python train.py --n_layer=22 --weight_decay=0.083 --schedule="wsd" --final_lr_fraction=0.0 --seq_len=256
Each number is 128 + 24 x the weight over its row's rms, rounded and kept within 0 to 255. Layers, rows and columns count from 0. The size above them is the row's rms in percent of the matrix's.

# layer 6 MLP up, 640x192, rms 0.0539, rows 300-317, columns 0-191
size [ 20  29  15 180  31 147  15 162  24 174  16 182  25  15 119  24  25  28]
[[117 148 104 143 147 113 155 103  98 126  94 114  78  98 117 165 132 132 126 119  89 126  97 111 125 100 143 120 126 138 168 144 142  94 138 156 136 114 133 155 129 151 104 128 160 123 110 162 102 128 111  99 113  81 116  93 115 121 125 118  93 124 178 108 143 176 125 137 108 152  53 155 118 117 145 192  98 114 132 104 116 128  89 143 133 119  95 134 145 153 124 123  94 119 174 123 127 130 166 107 151 134 175 128 127  84 136 126 113 128 128 147 104  99 137 123 109  73 127 124 170 139 184 136 118 165 167 107 112 145 116 130 121 105 139 102 126 101 149  96 157 190 115  70 135 133 137 182 121 137 136 163 131 155 166 123 123 140 102 123 163 109  85 105 152 153 141 124 146 130 136 100 130 122  99 127 131 116 141  99 124 112 125 143 177 124 113 124 122 138 101 131]
 [129 119 127 133 112 128 128 112 110 142 122 125 152 106 145 104  81 144 121 179 166 153 138 111 123 160 134 136 153 137 112 129 122 137 140 189 122 123 130 130 123 124 112 154 116  98 140 130 133 110 113 102 155 150 119 132 138 143 157 143 114  96 125 122 129 147 141 126 151 110 179 104 124 109  83  71 123 131 123 136 120 157 140 175 136 105 164  92 101 140 124 119 183 131  89 109 122 128 162 141 123 163  69 130 132 102 146 100 103  79 117 158 125 132  98  97  98 151 173 175 121 103 123 101 165 149 108 105 118 124 100 119 152 179 137 123 135 142 147 144 143 144 133 127  94 165 123  85 174 152 121 130 150 117 130 158 144 108 133 173 106 166 102  92 118 125 105 148 103 171 130 177 122  79 121 155 138 105 142 157 139 164 102 147 124 109 110 190  97 149 126 141]
 [147 111 134 164 115 116 126 147 116 160 140 126 116 107 105 109 177 113 136 133 123 119 100 144 126 137 121 137 112 104 168 119 138 138 151 110 146 130 126 161 157 121 179 139 136 160  76 130 126 177 111 153 127  84 167 129 127 115 119  86  84 167 111 162  91  89 138 121 118 131 114 142 145 153 130 120 160 126 138 150 138 114  91  90 153 113 101 162 150  82 144 103 124 115 125 129 173 117 119 141 140  58 144 117 156 128 132 106 152 143 188 129 125  92 124 146 128  87  96 108 103 135 103 155 115 106 104 169 135 122 171 137 104 118 151  92 116 130 108 125 110  62 118  85 134  83 153  88 135  99 155 123 135 127 105 102 149  98 145  88 114 118 118 148  95 149 111  90 146 110 129 122  97 147 135 108 170 113  94 115 131 125 139 159  88 142 127  95 150 125 134 133]
 [147 130 130  75 167 119 126 109 171 132 147 101 137 153 149 119 105 117  71 164 130 104 129 130 149 108 141 135 123 193 119  93 131 111  89 105 175 136 154 144 171  98 156  95 124 160  98 121  97 114 140 141 110 101 138 117 140 127 130 127 146 137  97 166 138  90 172  94 129  97 163 160 134  95 156 120 126 143  97 123 135  94 134 133 166 179  86 122 143 132 126 150 162 108 140 100 149 150 123 102 120 133 133 123 141 152  87 132 147 102  85 101 134 130 114 150 144  96 132 135 142 123  80 131  91 133 128 103  69 131  99 123 159 114 108 111 161 114 159 122 111  97 104 111 120 167 107 112 154 127  95 158 134 116 169 157 160 102 121 109 148 135 155 129 160 147 149 101  59 122 153 130 153 126 117 146 121 110 128 143 161 128 136 136  96 128 143 141 116 107  93 126]
 [143 114 172 131 119 119 128 108 119 105 132  92 121  80 111  96 153 112 100 112 102 120 116 160 112  95 141 160  90 143 156 138 117 145 149  87 110 143 154 158 145 106 149  98 162 204  91 117 120 147 161 144 100 118 148 107 119 116  88  76 126 133 119 146 108  98 138 124 119 148  94 146 136 142 164 159 146 136 133 121 141 117  97  81 118 144  91 185 157 127 151 122 119 112 132 151 134 165 109 117 122  93 163 137 176 148 130 106 171 149 145 108 142  96 136 169 117 109 106 105 105 128 133 152  90 136 152 139 141 143 159 139 111 129 130 122  97 122 118 105  97 103 125  91 155  75 133 122  83 128  99  90 145 131  96  88 136 121 116 104 142 113 109 138 107 120 120  90 140  95 131 106 117 151 163 106 136 138 119 132 136 106 129 106 107 169 146  83 172 101 147 135]
 [130 136 112 148 113 176 101 117 139  97 114 117 130 143 144 141 143 136  98 133 106 137 101  89  87 156 115 139  87 167 133 145 142 127 137 126 107  92 117 152 121 106 106 131 108 132 114  99 118 116  94  96 116 104 155 176 172 120 123 100 152  99 131 151 159 136 130 110 118 138  90 129  78 139 151  81 114 133 118 145 156  53 107 153 114 116 165 136 131 117 123 169 126 118 172 135 143 161 175 111 116 110 129 129 138 136 161 137 153 105 138 107 127 144 123 101 126  71 121 159 130 142 161 112 139 132 113 151 145 135 111 147 168 148 126  91 109  93 162 116 130 105 100  96 145 157 174 153 136 166 143 127 135 129 163 153 168 127 153 150 119 126 164 113 114 126 160 154 137 126 132 154 110  74 121 185 148 162 176 117  96 132 145 161  88 140 103 118 143 154 140 140]
 [146 138 133 113 136 124 156  98 103 123 124 145 102  87 109 132 104 125 108 142  89 130 115 137 119 137 145 162 143 123 160 157 116 127 141 137 126 129 147 167 131 117  75 159 130 190  74 155 121  82 109  93 123 118 115  88 140 118 150  80  92 100 160 109 121 160 103 130 143 142 117 132 175 142 146 138 138 104 141 125 124 140  70 168 107 138 121 115 139 148 150 123 131 111 142 132 105 112 189 108 141 132 116 156 106  92 125 113 122  88 148 161 125 112 107 127  73  70 103  98 119  92 160 156 117 162 151 113 137 164 109 153 113 185 149  83 108 164 130 115 117 106 162 115  68 124 138 113 132 175 134 119 133 134 146 155 124 118 154 147 131 111 123 132 107 132 124 123  93 143 146 167 119  98 114 154 126 120 141 144 123 152 112 151 151 154  81 140 125 144  99 139]
 [148 155 192 115 135 158 141  87 117 147  97 146 133 110 132 106 142 144 138  77 133 126 130 129 145 152 151 120 112 114 133 103 111 133  94 143 104 105 107 137 121 146 120 145 135 119 133 113 106  88 187 107 149  93 145 160 120 120 132 129  97 126 148 163 113 125 142 103 111 139 167 131 116 139 104 121 144 130 138 111 166 104 110  79 147 106 107 134 154 142 163 117 161 121 117 152 112 153 135  96 133 110 144 149  91 143 154 154 140 102 195 155 121 163 128  87 156 144 129  95 138 171 165 131 131 137 116 123 109 141 125 112 126 112 119 103 103 129 102 126 112 108  83 140 152 111 120 119 148 128 170 115 134 135  96 146 150  62 163 140 143 168 154 120 125 101  84 146 138 147 108 103  86  78 130 157  84 147 135  59 108 156 107 106 103 130 152 137 141 155  91 154]
 [128 129 117  88 144 110 132 108 115 145 126 149 126  89 140  87  97 115 110 144 110 128 148 136 141 132 138 137 130 141 155 131 114 147 132 181 130 147 122 145 131 115 109 129 123 131 113 103 173 130 139 135 148 135 149 141 132 133 140 113 117 117 122 127 104 110 106 121 144 122 158 104 136 214 126  61 152 133 126 136  95 131  99 152 129 153 144 112 114 128 179 122 153 143 107 148 117 101 128 133 144  95  65 154  95 111 101 114 120 131 152 156 103 135 100 122 101  95  96 119 114  87 125 138 163 100 122 139 135 105 131 147 117 212 164 147 127 151 157 138 105 160 130 136  61 111  90  97  99 155 142 120 112 121  94 161 142 109 143 132  67 117 124 159 101 134 101 107 132 182 129 145 132 105 154 143 134 139 176 138 101 151 153 148  78 114 100 127 128  98 161 118]
 [160 137 115  87 144 131 122  76 142 145 129 108 145 123 148  55 111 118 126 152 130 125 102 151 106 159 163 138  65 177 130 165  86 155 122  90 164 161  92 103 160 122 154 130 145 129 108 153 141 169 114 141 114 107 124 152 150 145 118  97 158 115 132 152 144 130 171 113 171 123 111 163 152 137 167  79 151 132 104 139 126 123 179 125 139 128  87 169 143 136  98 155 114 138 118 140 114 143 131 119 158  99 126 160 109 147 127 138 155 100 132 148 120 134 102  96 125 154 124 115 185 159 141 103 130 143 138  87 118 164 134 168 156 145 148 123  96 100 125 145 110 123 123 113 130  86 132 135 140 136 154 103 101 162 121 111 107 109 118 153 140 133 182 109 118  96 122 143 123 109 146 115 152  94 136 157  88 105 131 113  84 120 161 115 104 116 147 111 101 135 119 140]
 [ 89 134 115  94 147 127 147 135 124 126 150 147 108  75 124 109 106 122 115 153 100 143 122 102 140 150 121 140 159 141 134 141 126 130 145 142 158 123 118 114  77 143  93 151 112 110 143 154 175 112 131 133 131 140 120 126 138 142 136 150 137  82 131 121  86 144 108 129 137 127 123 136  89 193 127 111 116 142 140 127 126 116 122 135 107 126 163 100 104 162 148 136 176 148  78 138 125 101 155 121 140 131 101 143  95 106 113 100 124 145 142 151 130 129 118 101 108 104 141 134 144 114 118 123 154 122 162 109 125  59 127 130 130 209 179 150 153 150 150 123 146 180 110 127  58 127  80 126 132 157 150 130 102 148 115 149 106 111  65 139  83 124 108 112 115 137 114 126 122 142 127 152 157  81 120 139 128 182 191 128  95 143 137 139 117  97 121 166 113 133 147 140]
 [106 120 171  89 135 117 161  97 146 148 130 147 139 127 149 107 135 118 131 188 125 124 103 124 172 130 129 131 121 137 159 128  95 112 117 123 131 178 135  86 135  96 137 110 141 158 106 119 128 122 145 135 110 101 108 151 159 150 121  83 106 146 143 144 143 122 150 150 113 104 138 135  84 119 141  93 125 169 113 143 141 102 108  99 162 137 134 113 144 128 152 135 153 121  73 156  84 133 143 135 168 144 131 140 141 125 126 138 131 147 127 101 108 163 124  73 129  57 105 159 131 133 112 123  81 140  77 109  83 104 156 122 134  89  46 123 106 144 149 107 118 147 154 134  76 107 144 123 144 129 135 163 127 125  91 198 146 133 120 141 151 138 107 137 142 151 134 135 132  87 142 109 142  99 119 116  88 105 132 144 149 139 125  90 142 149 176 132 125 110 114 139]
 [136  98 118 133 165 109 142 147 124 104 137 116 103  49 121 104 178 103 107 122  86 110 132 112 151 129 116 152 130 151 166 136 147 123 127  89 122 124 164 149  98 163 127 108 165 142 129 128 143 135 150 164 131 116 126 108 132 132 113 111 112 124 114 176  88 133  89 123 117 133  88 182 107 190 116 151 129 122 117 122 159 107  97  91 104 142 151 175 148 132 122 100  96 133 152 149 120 114  96  78 129  97 130 118 137 118  85 144 121 128 107 118 164  67 142 108 147  92 113 100 143 141 147 156 121 173 158 145 133 105 134 122 123 116 157 133 117 105 142  95 111 135 131 105  92  72 115 129  86 104 130 120 186 156 145 153 137 150  97  81 132 112 122 133  93 140 150 104 140  93 131 112 142 124 109 116 122 115 157 116 103 136 134 135 161 113 119  92 110 104 147 149]
 [118 142 124 153 169 163 135  91 131 128  99 124 124 164  98 107  92 135 134 104 133 111 133 143 119 150 116 113 169 109  72 130 121 141 102 110 127 128 113 123 152 110 138 170 147  84  94 189 117 111 121 114 153 111 149 179 108 120 143 186 145 165 150 125 174 113 163 152 107 126 145 130 129  95 148 103 165 123 135 120 102 120 108 138 148 111 122 164 157  95 131  87 114 111 201 128 125 137 144 117 112 131 108 121 151 116 177 131 139 124  93 146 136 125  92 142 136 126 104 141 123 122  94 136 112 137 107 106 134 139 125 122 152 132 107 121  67  78 142 119 152 120 104 169 202 122 191 141 109 108 122 145 140 109 155 171 130 115 133 134 139 137  90 112 149 118 136 140 149 125 160 103 120 190 110 118 140  92 110 154 164 129 142 126 152 134 114 114 139 140 123 114]
 [139 117  85 104 170 131 127 127 135 139 126 121 106 136 138 151 125 123 100 112 102 130 132 159 117 120 106 110 117 168 164 156 151 129 144 109 145  84  96 140 164 111 155 104  86 153  93 112 117 134 109 173 133 129  84 103  77 113  88 164 136 114 146 127 156 143 109  90 130 168  87 143  54 116 150 163 132  85 112 122 154 120  94 138 138 129  81 125 136 130 133 146 132 122 160 107 154 147 115 129  97 111 139 153 116 175 119 107 153 142 144 166 192 115 110 157  92  97 128 136 149 136 136 135 108 173 123 145 129 102 135 141 141 142  99 104 125 129 137 164 130  78 109 149 137 123 113 147 162  99  84 147 101 186 112 113 114  76 131 163 153 127 143 162 131 148 149 148 129 127 106 132 125 100 148 159  76 149 142 110 100 107 137 114 129 136 128 117 140 138 133 144]
 [125 148 115 100  79 125 143 155 107 139 123 138 122 163 139 136 126 121 135 135 111 120 118 117 115  95 141 117  88 125 165 107 125 123 153 144 133 138 139 119 116 121 135 112 124 164 100 105 128 156 134 133 136 137 162 110 121 133 106 113 129 136 122 120 102 100 119 105 158 122  87 122 131 187 137 117 127 157 119 135  82 147  96 128 159 149  70 111 113  98 189 195 143 137  96 110 113 113 129 144 147 146 141 175 128 141 136 116 129 159 165 176  89 135 152 151  93 122 114  73 145 124 128 151 106  86 132 181 137 129 139 157 122 121 145 145 178 153  98 111  94  97 147  88 131 143  96 150 181 128 101 121 100 130  76  78 109  94 120 132  75 119 117 142 130 123  78 130 106 170 114 159 129 120 137 119 170 150 100 164 126 115 145 134 132 154 159 138 114 133 129 107]
 [163 122 123  88 113 106 148 147 115 150 107  95 107 123 151 126  97  86 144 108  91 125 148 131 119 123 131 120 121 134 171 143 138 126 143 143 102 158 159 136 120 162 111 125 140 134  61  90 101 154 122 119 131  95 166 142 145 165 118 107 127 147 109 125 109  61 117 120 141 124  99 124 157 162 133 108 130 158 112 128 114 111  97 125 140 172  92 144 142 128 185 130 102  90 148 191 130 121  99 120 123 106 104 141 139 156 126 142 108 128 171 127 132 136 174 142  85 127 106  65 159 101 142 143 129 104 133 153 130 157 110 119 108 113 127 123 139 107 130 122 114  81 171  77 144 120 106 150  90 116  95 130 117 120 110 122 124  89 135 126 121  80 110 165 114 133 110 103 155 147 126 141 144 112 130 152 156  90 141 145 187  99 149 117  93 161 150  96 106 127 139 116]
 [118 131 141 121 131 143  82  97 165 131 147 161 150 133 101 118 145 155 135 139 147 131 117 150 119 113 144 127  94 124  49 119 113 134 107  80 150 132  71 125 150  98 168 128  95 149 148 122 153 135 142 180 121 137 134 145  99  99 129 133 152 122 127 140 158 132 139 134 106 115 167 140 117 133 132 123 166 127 117 151 115 149 169  95 150 112 149 116 120 112 129 109 146 162  94 110 152 166 118 160 128 108 127 142 146 137 143 114 154 168 107 118 146 132 113 126 166 180 131 174  72 131  89 125 123  92 104 119 143 100 177 141 132 135 122 112  88 146 111 137 134 107 115 175 155 104 147  91 117 139 116 101 117 110 103 122 135 136 160 119 124 182 174 119 154 128 120 140 122  90 125 110 143 194 168 103 127 163 120 112 102 136 131 115  97 115 119 125 183  93 162 128]]
# layer 6 MLP down (transposed), 640x192, rms 0.0435, rows 300-317, columns 0-191
size [ 11  12   9 182  17 168   9 150  11 171   9 167  12  10  92  11  12  14]
[[ 81 154 174 105 102 114  93 144 136  93 147 139  97 136 127 108 118  98  94 129 169 145 137 130 120 151 134 156  86 140  96 127 131 135 134 121 125 189 128  99 139 121 133 116 100 127 137  85 140 156 135 182 150 153 163 164 119 172 116 144 170 111  90 140 102  83 114 105 133  80 185 118 131 143 109 139 159 118 151 132 139 123 178 115 110 130 106 160 138 145 122 158 127 120  82 124 129 161  88 121 113 152  97 117 115 150 120 129 153 116 115  91 151 132 134 145 145 139 127 157  83 118  84 115  97 162 153 160 163  99 115 115 120 161 147 145 116 110 142 131 131  99 115 122  97 143 134  99 110 120 135 123 108 111 133 136 127 146 118 123  92 141 177 158 147 167  87 118 116 158 140 119 118 128 162 101 129 171 174 151 169 137 114 138 134 114 154 134 117 135 105  76]
 [157 132 117 112 137 108 165 152 126  93 129 150 116  68 118 150 149 128 160  69 128 111 105 164 112 106 129 120 131 112 110 132 136 157  63  79 160  78 150 138 129 132 119 138 121 134 106 119 110 131 157 138 135 115 134 153  86  81 107 162 122 166 126 112 100 141 147 100 123 120 113 168 130 171 141 143 120 148  79 155 151  89 134 125 133 166 122 120 173 121 140 129 127 119 133 115 114 140 111  89 107 103 131 122 130 139 115 129 169 115 128  62 143 124 144 119 101 117 138 112 110 153 117 117 117 124 121 143 139  81 157 162  83  78 124 107 106 117 128  62 136  90 178 113 170 131 118 132  67 154 143 115 128 185 130 110 134 165 113 125 155  94 122 159 126 112 114 130 114 109 135 134 145 137 145 139 122 143 105 123  94 125 133  92 117 141 147  97 163 109 121 129]
 [138  96 144 150 118 109 138 114 121  90 106 145 137 128 130 139 122 100 116 163 161 148 178 115 129 115 153 114 131 154 117 119  96 124 119 136 106  92 105 106 130 122 105 122 110 106 119 116 104 130 105 138  79 127 119  99 109 101 101 122 140 169 151 124 119 143 142 133 124 126 124 163 101 108 118  88 126 146 124 116  80 161 164 133  91 148 149 117  91 145 113 119 126  77 106 122 122 164 113 105 127 168 116 114 113 125 110 134 156 193  86 140 111 155  68 157 154 154 116 125 175 150 158 127  96 151 135 127 137 143 143 131 144 111 124 125 145 127 119 212 112 113 118 124 152 105 138 156 116 130  93 162 122 118 131 185 152  93 113 120 127 116  80 100 170 128 119 178  99  91 105  81 116 112 120 137 115 131 121 149 109 115 111 113 146 194  97 123  92 153 130 112]
 [ 91 123 132 162  90 125 140 125 114 127 107 153 134 131 102 160 123 123 182  97 113 155 152 113 117 124 116 119 133  74 138 163 117 144 165 139  84 134  98  96  78 167 105 164  95  99 144 106 176 162 131 146 136 187 124  98 102 149 122 136 120 142 155 114  98 169  82 154 143 145  96 143 108 148 112 125 146 102 150 144 147 146 120 128  90  99 173 125 127 118 145 119  97 133 130 130 147 114 134 142 102 156 104 132 129  87 191 130 122 136 159 137 136 141 123 124 102 127 115 107 117 151 167 133 142 135 129 152 173 112 151 150 105 129 143 144  93 122 125 141 119 171 173 159 134  73 145 157 150 128 164 124 151 155 106 103  88 158 109 155 121 131  93 150 102 111 148 143 132 108 130 143 122 170 148 129 142 121 149 106  96 125 105  95 150 175 118  98 151 142 136 122]
 [108 115  84 132 140 120 115 117 134 132 124 135 141 161 140 112 117 136 108 159 139 155 127  83 121 136 131 106 136 130 131 108 115 127 150 128 107 164 111  95 142 138 121 130 141  76 177 110 154 118  59 116 124 125 121 111 185 164 139 127 121 116 140 108 178 122 114 153 104 139 154 121 121  96 137 112 166 125 144 111 112 127 133 145 152 117 142 113  89 128  96 124 146 134 144 115 117  88 129 139 126 167 111  99 114 129 108 114 106 157  79 179 117 178 113 131 137 122 113 134 170 110 116 145 145 113 120 120 120 121  94 108 176 119 105 125 160 135 178 191 151 132 119 139  76 130 154 142 173 131 102 139  86  72 132 161  63 127 135 143  93 143 118  83 147 141 143 139  95 107 105  98 139 111 131 109 120 146 117 110 139 139 159  95 155 106  87 118  84 171 124 121]
 [148 123 162 121 107  95 147 118 124 154 153 117 123 110 115 132 137 118 159 125 154 115 156 160 170 111 143 120 147 120 126 120 136 127 130  95 142 165 121 102 137 114 155 109 119  77 155 144 120 131 149 170 113 145 110  57 104 129 141 141 142 121 104 141 104 136 131 172 102 127 145 140 167 148 110 168 137 142 175  99  79 169 152 135 145 131  94  98 139 151 132  78 107 153  97 149  78 125  74 137 144 137 135 108 135 143 104 138  80 161 120 136 145 117 116 147 134 174 151 164 139 126 102 125 115 155  88 101 113  98 149 133 132  92 154 128 147 169 117 145 105 132 125 135 139 120  95 102 137 128 128 155 125 129 116 111 111 143 107 127 101 106 101 138 110 121 101 105 124 176 145 105 133 134 161  88  98 139  50 156 165 133 117  99 178 120 183 127 114 128 112 136]
 [119  95  88 144 146 119 150 145 151 129 175 125 135 123 134 188 150 127  89  93 141 136 105 124 138 139 144 120 133 133  88 148 142 142 167  90 180 139 124  97 133 173 143 158 149 100 155 100 163 155 108 130 134 177 153 125 116 145  74 195 163 152 117 168 117  81  90 153  93 133 151 129 105 100 117 150 135  90 127 136 112  83 152 126 142 122 139 150 131 116 146 131 129 144 105 120  87 152 130 109  98 100 148 127 125 109 103 102 124 144 120 104 150 124 153 100 127 151 114 144 100 149  99  70 139 143 135 126 170 117 127  75 129 124 122 158 126 127 164 106 131 143 118 169 109 111 147 145 115 123 108 111  83 118 132 135 115 166 148 120 139 150 100 104 146 126 130 137 108 109 124 152 129 108 164 137 129 182 136 146 114 145 125 154 173 104 166 139 154 168 142 121]
 [138 126 149 137 125 129 184  88 150 103  94 147 110 105 128 104 133 106 150 140 143 126 137 110 101 135 132 111 172 167 160 101 125 120 122 146 113 148 155 130  95 110 145 135 131 156 132 124 153 107 170 129  98 101 116 105 105 130 166 167 182 198 133 116 124 131 120  75 121 131 129 144 135 167 138 101 132 120 122 130 124 165 142 164 147 155 117 137 161 160  98  92 155 124 115 121 135  93  84 132 104 119 121 148 121 123 173 129 120 141 101 131  58 171 119 123 134 110 104 142 143 140 109 102 150 143 148 160 134 103 104 143 121  87 136  95  90 139 137  95 137 163 110 127 112 169 112 132 132 147 134  96 130 107 136 127 135 153 149  88 111 232 103 125 111 133 123 154 115 123 110 132 134 143 114 156 120 118 126 100 115 112 100 118 141 112 185 141 171 127 134 122]
 [114  87  90 150 157 170 151 153 128 133 134 132 156 138  94 166 133 158 124  91 135 131 100 148 118 113 117 123 110 112  76 163  91 122 142 109  95  89 115 143 134 185 150 152 134 120 101 150 133  95  94  95 116 143  88 105 134 110 103 146 109 145 150 111 110 119 139 139 108 155 106 124 139 102 120 150 100 102  89  99 124 140 151 147 102 112 154 144 120 137 112 139 125 107 139 133  99 131 153 107 127 125 131 160  98 102 105  90 128 134 126 115 145 123 105  88 138 136 156 125 130 161 184  86 137 135 104 133 130 168 138  87 135  50  99 100 106 141 107 131 158 126 152 133 137  93 144 173 132 152 123 117 129 137 140 141 102 168 139 119 201 132  87 106 109  82 140 132 111  98 101 129 120 106 117 129 122 119  85 132  91 118 140 153 139 133 128 115 166 190 126 137]
 [108 125 137 151 118 127 103 143 125 115 137 120 136 136 144  85 129 141 155 150 113 144 113 173 138 135 150 146 125 119 132 104 131 121 141 122 160 111  78 120 143 143 143 127 105 144 122 111 119 134 115  97 146  69 124 141 145 117 145 133 117 154 135 118 140 174 118 151 122 179 131 114 125  84 149 195 129 113 121 154 123 142 155 111  92 103 119 134 158 104 157  65  98 105 109 128 161  92 112 161 182  69 118 200 133 144 104 142 118  83 157 118 121 119 129 134 151 143 128 157 163 113  81 132 127 145 127 123 125 160  81  87 150 128 144 156 122  74 105  95 113 144 125  69 160 130 116 117 128 135 148 117  90 133 122 131 140  93 160 116 135 130 135  70 115 134 121 117 153 174 126 124 147 117 140 120  87  91 105  84 122 132 120 143 148 164 150 157 125 111 123 121]
 [156 132 116 106 125 132 167 129 162 147 145 121 140 100 108 166 109 112  94  97 132 151  87 193 123  65 135 119 123 113  70 148 159 133 133 106 123 115 163 131 132 141 169 137  96 178 113 129 143 111 153  94 151 118 108 173 145 116 102 148 112 114 113 117  99 114 131 104 131 106 148 126 150 100 122 123 128 115 103 135 100 122 104 180 145 122 133  98 121 160 124 151 130 102 144 104 103 148  73 133 100  79 124 119 132 123 132 153 161 118 168  91 124 113 138  90  86 116 159 153 135 152 156 134 120 170 114 121 128 195 140 149 133  92  83  99 104 129 109  64 123 152 140 143  96 139 162 139 121 160 126 132 113 136 158 134  99 166 149 142 158 151 127 134 112 106 157 135 111 126 103 125 128 111 135 114 125 140 116 147  91 142 109 133 111 136 170 126 162 143  85 128]
 [128 116 108 170 111 138 136 117  83 118 147  91 144  91 111 124 109  99 111 104 171 102 138 119 111 154 139 142 136  76 122 146 114 136  96 110 130 132 114 109 157 114 162 165 141 108 172 151 142 146 109 138 137 121 128 103 121 147 106 125 163  90 168  87 146  88 115 144 115 143  82 179  86 136 131  98 111 138 122 141 132 145 110 131 119 137 148  88 143 146 106 140 141 141 136 107 160 139 126 137 112 158 103  99 111 150 120 154 132 121 186 165 115 137 107 103 107 133 126  80 138 144 149  96 171  86 157 123 133 116 141 151 132 136 136 142 113 135 115 136 143 120  77 157 144  98 146 139 167 128  84 109  83 135 150  94 115 134 107 115 103 155 138 179 157 135 141 135  98 151 142 101 132 162 103 111 136 107 122 136 141 115 100 103 191 154  82 133  95 106 112 186]
 [135 117 117 154 116 130 138  76 114 127 124  93 139 158 136 163 111 149  82 164 165 151 140 150  99 116  94 120 138 107 122 143 153 109 117 133 136 118 109 131 134 144 128 155  99 121 155 120 141 117  87  79  82 165 119 135 118 140 144 153 127 111 129 142 131 105 144 116 130 136 126  73 144  72 184 134 136 105 134 134 109 139 115 139 136  72 115  80  85 117 135 138 168  98 129  99  82 134 117 122 157 136 140 133  82 118 140 138 124 166 116 128 100 144 117 160 125 117  93 134 166 138 143 159 109  98 113  87 120 150 139 106 130 113  71 126 142 124 118 199 150 181 104 149 109 102 120 178 185 136 118 126  93  86 126 129  70 130 130 167 129 117 118 138 148 123 135 156 100 118  99 122 130 152 138 124 172 138  97 135 113 138 156 122 120 135 120 142 139 164 125 119]
 [ 90 179 166  82 108 128  83 144 116 108 147 148 120 118 163  87 133 141  99 140 127 124 132 138 153 121 166 153  99  87 127 105 127 132 114 132 127  83 121 153 122 112  99 140 174 132 104  69 132 125 164 165 155 152 111 152 102 132 150 130 146  64 128 126  84 122 123 116 121 115 119 156 134 129  96 150 115 151 114 128 172 117 160  97 147 175 122 134 144 137 117 109  58 200 119 138 139 162 127 162 119 143 141 131 106 123 109 122 134 128 135 100 133 145 135 132 127 126  99 116 105 181 156 153 111 129 150 132 115 121 130 141 125 157 181 128 148 163 137 118 106 103 137 102 146 147 115 145 143 156 169 114 119 172 118  80 164 112 133 129 129 128 139 110 123 149  87  96 143 162 106 151 119 123 116 138 133 146 166 152  85 139 119 137 115 169 135 165 126 111 134 109]
 [134 129 160 105 104 163 138 127 126 155 121 125 154 132 105  98 128 131 182 151 160 115 160  96 181 151 150 135 170 102 113 129 115 115 149 115  95 184 194  77 111 159 137 169 158 118 154 150 150 145 137 119 134 107 164 104 152 150 115  75  85 128 102 131 136  94 136 153 136  88 161 116 166 116 121  93 104 155 141 136 108 159 156 132 129 121 172 158 122 151 137 103 126 109 112 163 100 108 132 150 144 129 106  97 131  96 159 131 142 115 122 100  63 163 131 131 159 127 123 139 135 127 134 141 125  94 142 105 132 138 133 115 125 113 127 131 157 103  97 104 160 145 126  86 141 116 146 110 125 121 195 100 137  92 113 157 126 128 146  88 124 113 130 105 133 147 109  73 110 151 121 115 142 168 113 100 139 126 116 152 138 161 135 144 145 125 112 127  89 126 149 102]
 [118 137 146 174 183 154 115 128 128 136 116 178 148 116 106 166 136 115 133 149 129 155  97 134 164 114 112 132 132 142  86 115 106 141 151 117  97 128 133 139 160 140 156 108  96 110 135  97  93 141 152 124 105 109 120 137 164 136 139  71 101 171 117 143 152 143 150 151  95 134 127 125 140  89  91 141 110  92 142  80 112 143 155 168  85 120 135 144 141 191  80 103 134 142 137 120 153 120 139 127  89 119  89 102 116 168 105 134 143  80  97  91 146 149  82  98 173 144 193 162 124 117 155  90 121 145 144 133 139 119  91 101 118 108 124 128 122 112 123 119 152  95 151 157 135  89 152 145 110 125 140 101 118 119 139 139 124 133 160 132 148 112 112 104 148 136 143 145 115 125 115 133 118  83 131 137  94 134 127  88 109 118  93 162 120 127  88 120 120 100  99 139]
 [ 83 123 120 171 144 129  94 147 114  90 142 148 125 154 113 114 148 135 110 155 131 147 116 145 165 116 135 149 130 142  94  99  86 117 139 131  99 116 109 125 126 136 122 123 151 110 156 140 123 132 124  98 104 157 113  72 141 123 146 139  96 156 172 150 121 163 135 114 115 173 108 121 107 109 108 127 147  79 126 127 105 145 159 145  94 135 147  89 101 167  72 155 116 165 110 121 137 132 160 111 134 111 130 116  92 133 113 106 141 150  77  77 136 142  68 126 170 139 158 125 159 166 123 106 124 127 157 100 148 126 109 104 135 126 131 143 128 124 166 131 145 148 149 151 113 103 120 173 121 116 158 110 111  97 118 145  91 129 158 124 109 116 138 106 110 144 131 175  75 126 105 131 144 141 163 109  79 153 101 116  90 115 151 184 130 107 104 151  83  88 135 121]
 [158 136 116 149  94 138 161 134 116 129 120 104 123 101 147 120 127 124 121 103  99 138 147 121 102 131 112 157 127 112 213 127 134 123 158 144 102 140 153 112 133 132 129 120 142 116 104 154 144 126 130  90 145 119 115 121 148 126 116 101 124  83 134  95 177 129 119 136 155 130 111 111 139  70 121 107 114 174 158 133 134 143  96 121 150 108 131 148 107 117 145  95 117  74 152 151 124  95 132 136 127 169 168 137 169 118 154 108 110 154 128 204 112 159 148 144 101 118 109 116 167 111 141 178 108 127 107 140 123 169 135 153 127 103 124 149 177 158  87 157 138 131 108 105 133 145 159 130 136 132 101 184 133 158 122  98 123 113  81 120 153 109  96 114 139 103 171  93 146 128 139 121  89  86 102 144 147 116 129 137 142 134 122  93 160 168 133 123  81 155 140 158]]